config.toml
tie_embeddings = false
parallel_block = false
optimizer = "adamw"
beta2 = 0.95
schedule = "wsd"
Each number is 128 + 24 x the weight over its row's rms, rounded and kept within 0 to 255. Layers, rows and columns count from 0. Numbers have three digits each. The size before them is the row's rms in percent of the matrix's.

# q: layer 3 attention query, 64x64, rms 0.172, rows 0-13,32-44, columns 0-63
# k: layer 3 attention key, 32x64, rms 0.17, rows 0-12, columns 0-63
q0 118:166100106129128098146136099097153110130099108160104113146132177132148137125130096152093137126167090117113111100149149153182114091115188157161129120128113123095121144121080138122114119139117119
q32 125:138114121112150110152132082106151099143096091141121097161171142135185120133123098136087119150148079103111123109161177142167100105130168113150143118123130145118114126156122117108119125158097120
k0 084:119108110171148139097150129156130131121099180078095160146104094147107162149086115134126097128138116109104151128121124158113129119161139160149136123155124164153131113102093147127089149152125178
q1 089:153116136102133117149134126117132076113108105173098095157149173118163176109135092139080115157154128114118089108144133149153144147130171141165119131126125145102156141124088153133124138157093131
q33 089:150088139145123100155132106095116087106092093134117108161181122121183135130129108141113134142151106097104089125141179149145104102124147094175143122111157142126151125120106122136139154153099116
k1 066:127128091147117146159132138114178100124096159110110137116114093180105111144074099129152166106140125116109156140143154146111114107139128146162148162103092165146101142127119081110092134120129150
q2 059:128129154089107143136130149142127151154148114141145085114128162121152139106124135096098126154133115157101135097111108134148142133103180104087109135151100109090110151143110171135173115186087143
q34 067:120111156151122137146069129130132141156101131117140147160169175149139078130114156130129132123117118112130131127161171139147149133125139113090083139103129091080121170165128144134165168150109136
k2 109:133106117156123162140165116103152114113094122108084160163132097163131141160099089145133151138148112103101127124152157168114126093167128140182130135110115173143108115098093127109098121117116150
q3 060:155122104151154135167176099083137132116107136102120121152150174130142124127137122072084144128148121136145140110096097141111174068142165119126095146122143132117150133113084129124114093125127111
q35 059:121140104113152115123182135131116085100107101096074159143135170132121126114100108156159121155131096111150070127139115135096135155175118096119136153100140132101150135117101137149107154153145111
k3 211:148111126123133141162167099120153116106121134107082148160112119143115180152123063115144152123136123090120142100120149145117122130170123131168150130122105176150121116091085123104086150122109137
q4 106:129107148129112121122153126150109119125132148087114143124132100090132123116119132116147167100131123120163190148106133117051151103144118124114152157097157147188123120112114126158129135089171143
q36 097:134119112101108134125138144169108140111131149117176106125088080130077136148119133072104152105132148112138141148089149153102144123188113110110145161136149138166138120103117102142139148091152116
k4 098:150138098107178123121179094183105120106127109127105130149106168092103159122112122116143123129134131147136094157106107171162171146176150113130155143144134119110147131100092106114123129143114105
q5 091:124108121081136103145150130120183074179113108118082135129135115107104144136112145174117136159145124142103109122120127150113116092141144138147117122133067142102166126155155094091114129130136153
q37 092:124098145107143120115155142141150143105106121095109158111122138141114127097106155151099098169093105152133109120177122114117124112137090164153145096134111150152090140091164151168112066137123134
k5 089:128129082118136148113151113108132135142102169179124143160157127132145120128134118131139120118096136100113147166171111099096111155086144100077109114129171142129115086168147127170123128131113170
q6 092:101097100083116152143144134152127147131113130105148137126097127148145097126104159120132133057092114086179154128153122151160137123140094158130160129150120167130131088127141108156158104120157128
q38 116:180101096119130164111106100133087139127117141091154156122116096152145101125147140146107113139142106132139115135165117133105122072158148122121170105136175149141179115093163150133114103150128135
k6 104:111157112126149134142138111163128126079137140141096146146109125133167126129111088187121136142141135120055136121103112190106119125150155105165104112127122122121111142169161113120116170108137126
q7 095:106126101106112065115121142146098126169115118167125144086137131125149179151162103177106152092112120155129109106137143148162093124112121141121158089134138103117104114097127131144128130152154167
q39 089:127120136102154128154132173177131138148119155154108158104138133127128146118139116148133099118131140127117147124119129090143143127159140181087147124118058148124077094147105106150113153075153141
k7 091:130126132066167124109126119102151141102119096135156094126073126103095123130125160123133097169125098136137122115185105141154096119128112120107110078150150143094143122099156149150137164131128142
q8 076:132110128113136121127117128145113081133110078161125114153138154109134138116150114208115108135119153079142108141163142111107152186127119100151155135074162124143129131132113157132111164131119120
q40 065:183111122147069114123137118135129122119113100147172112135171145153142141124175114125130105096115155131149115114120147090141156115094114130133169130142142150153160094083103140122118180128123094
k8 096:149088115098114135174136122095141097123078130102095152171136112144140141135145100136121135139143110135077128107134165137134137112150185148174143144120082164120141160119111129106110110127090138
q9 088:091164116136126132091117132153118120166151155114142164115111074124073125119098172125172144105122131138134141155132115113102154132147072132093110146139126122158095108146169119127119129097163138
q41 094:103154126142132145093133155159139154136194163114133135095106104124079148131117160100157129110113151147147147116113081116088151143136088167106106146125127120127114117128139139171135104098153093
k9 121:127142143127130110111092133127098164153155104170149092111158165102129101097157169130108104120113145165143123141114096088153138140111129110098107109138146087091137131161138125150192123142145114
q10 108:161123140114143094137150122107127102103111102142102105146172174115167160113152087110067131149170117116125092116117140152139134135128168139172120141110113130084161126137101125141118149154098119
q42 115:148100139113128103165147118100108100114104085139114088160164154093182137118129104138110109135177107092093084144140186146139114120136134101149132135140140142147147116124118120148136170140122106
k10 083:134108087143145150136151103126199111123124162117135158146113115152106151158096089115125167128117118115129147103141137155100125127161126131149135152119112178148094120088088119076113140119105155
q11 173:154096116103145102161147117100130085117098103144092137160135141117162155134149079144123132141144114079122084136158153149146088137139132133191134109119122143115146107107106134117089166141124112
q43 200:172100118113127114167147091109127113116110108134116086170138138096180169149154086119110127140146124102107102135124156148127080120137156114183129106143143164139150117100103125130093153133119122
k11 055:084163148141115124076159109135122177153168129114126124104124122134125117117132148150124113116115128170121149145128091098127137099137116102091091105127135077103133135162154147140178098145172111
q12 107:124123136145116116142105154129095158159081152111152140111140132123112127136119122128187120124111183084141143143102155121092105174173097153126098098130099164147125106115121127144131136124174093
q44 085:145111145135099143143128144156101117172100147116156115103100148101118124123153115118182137135112152169138130163071114100114127152159157129101100145171115127140127103082143139109076136154138144
k12 095:185126110150133113148181132141138106099141102100136137094074116110145166129137096136099117125148108126106141116147131135143138092153096094121146159187122133149163128157106122153111161130129096
q13 097:138114108140134140135160094129166105096132167129127102134101124145135140149122141170136168114082137123141102121117113100093141090086125173079168123144107140176139129140131094153135141087132099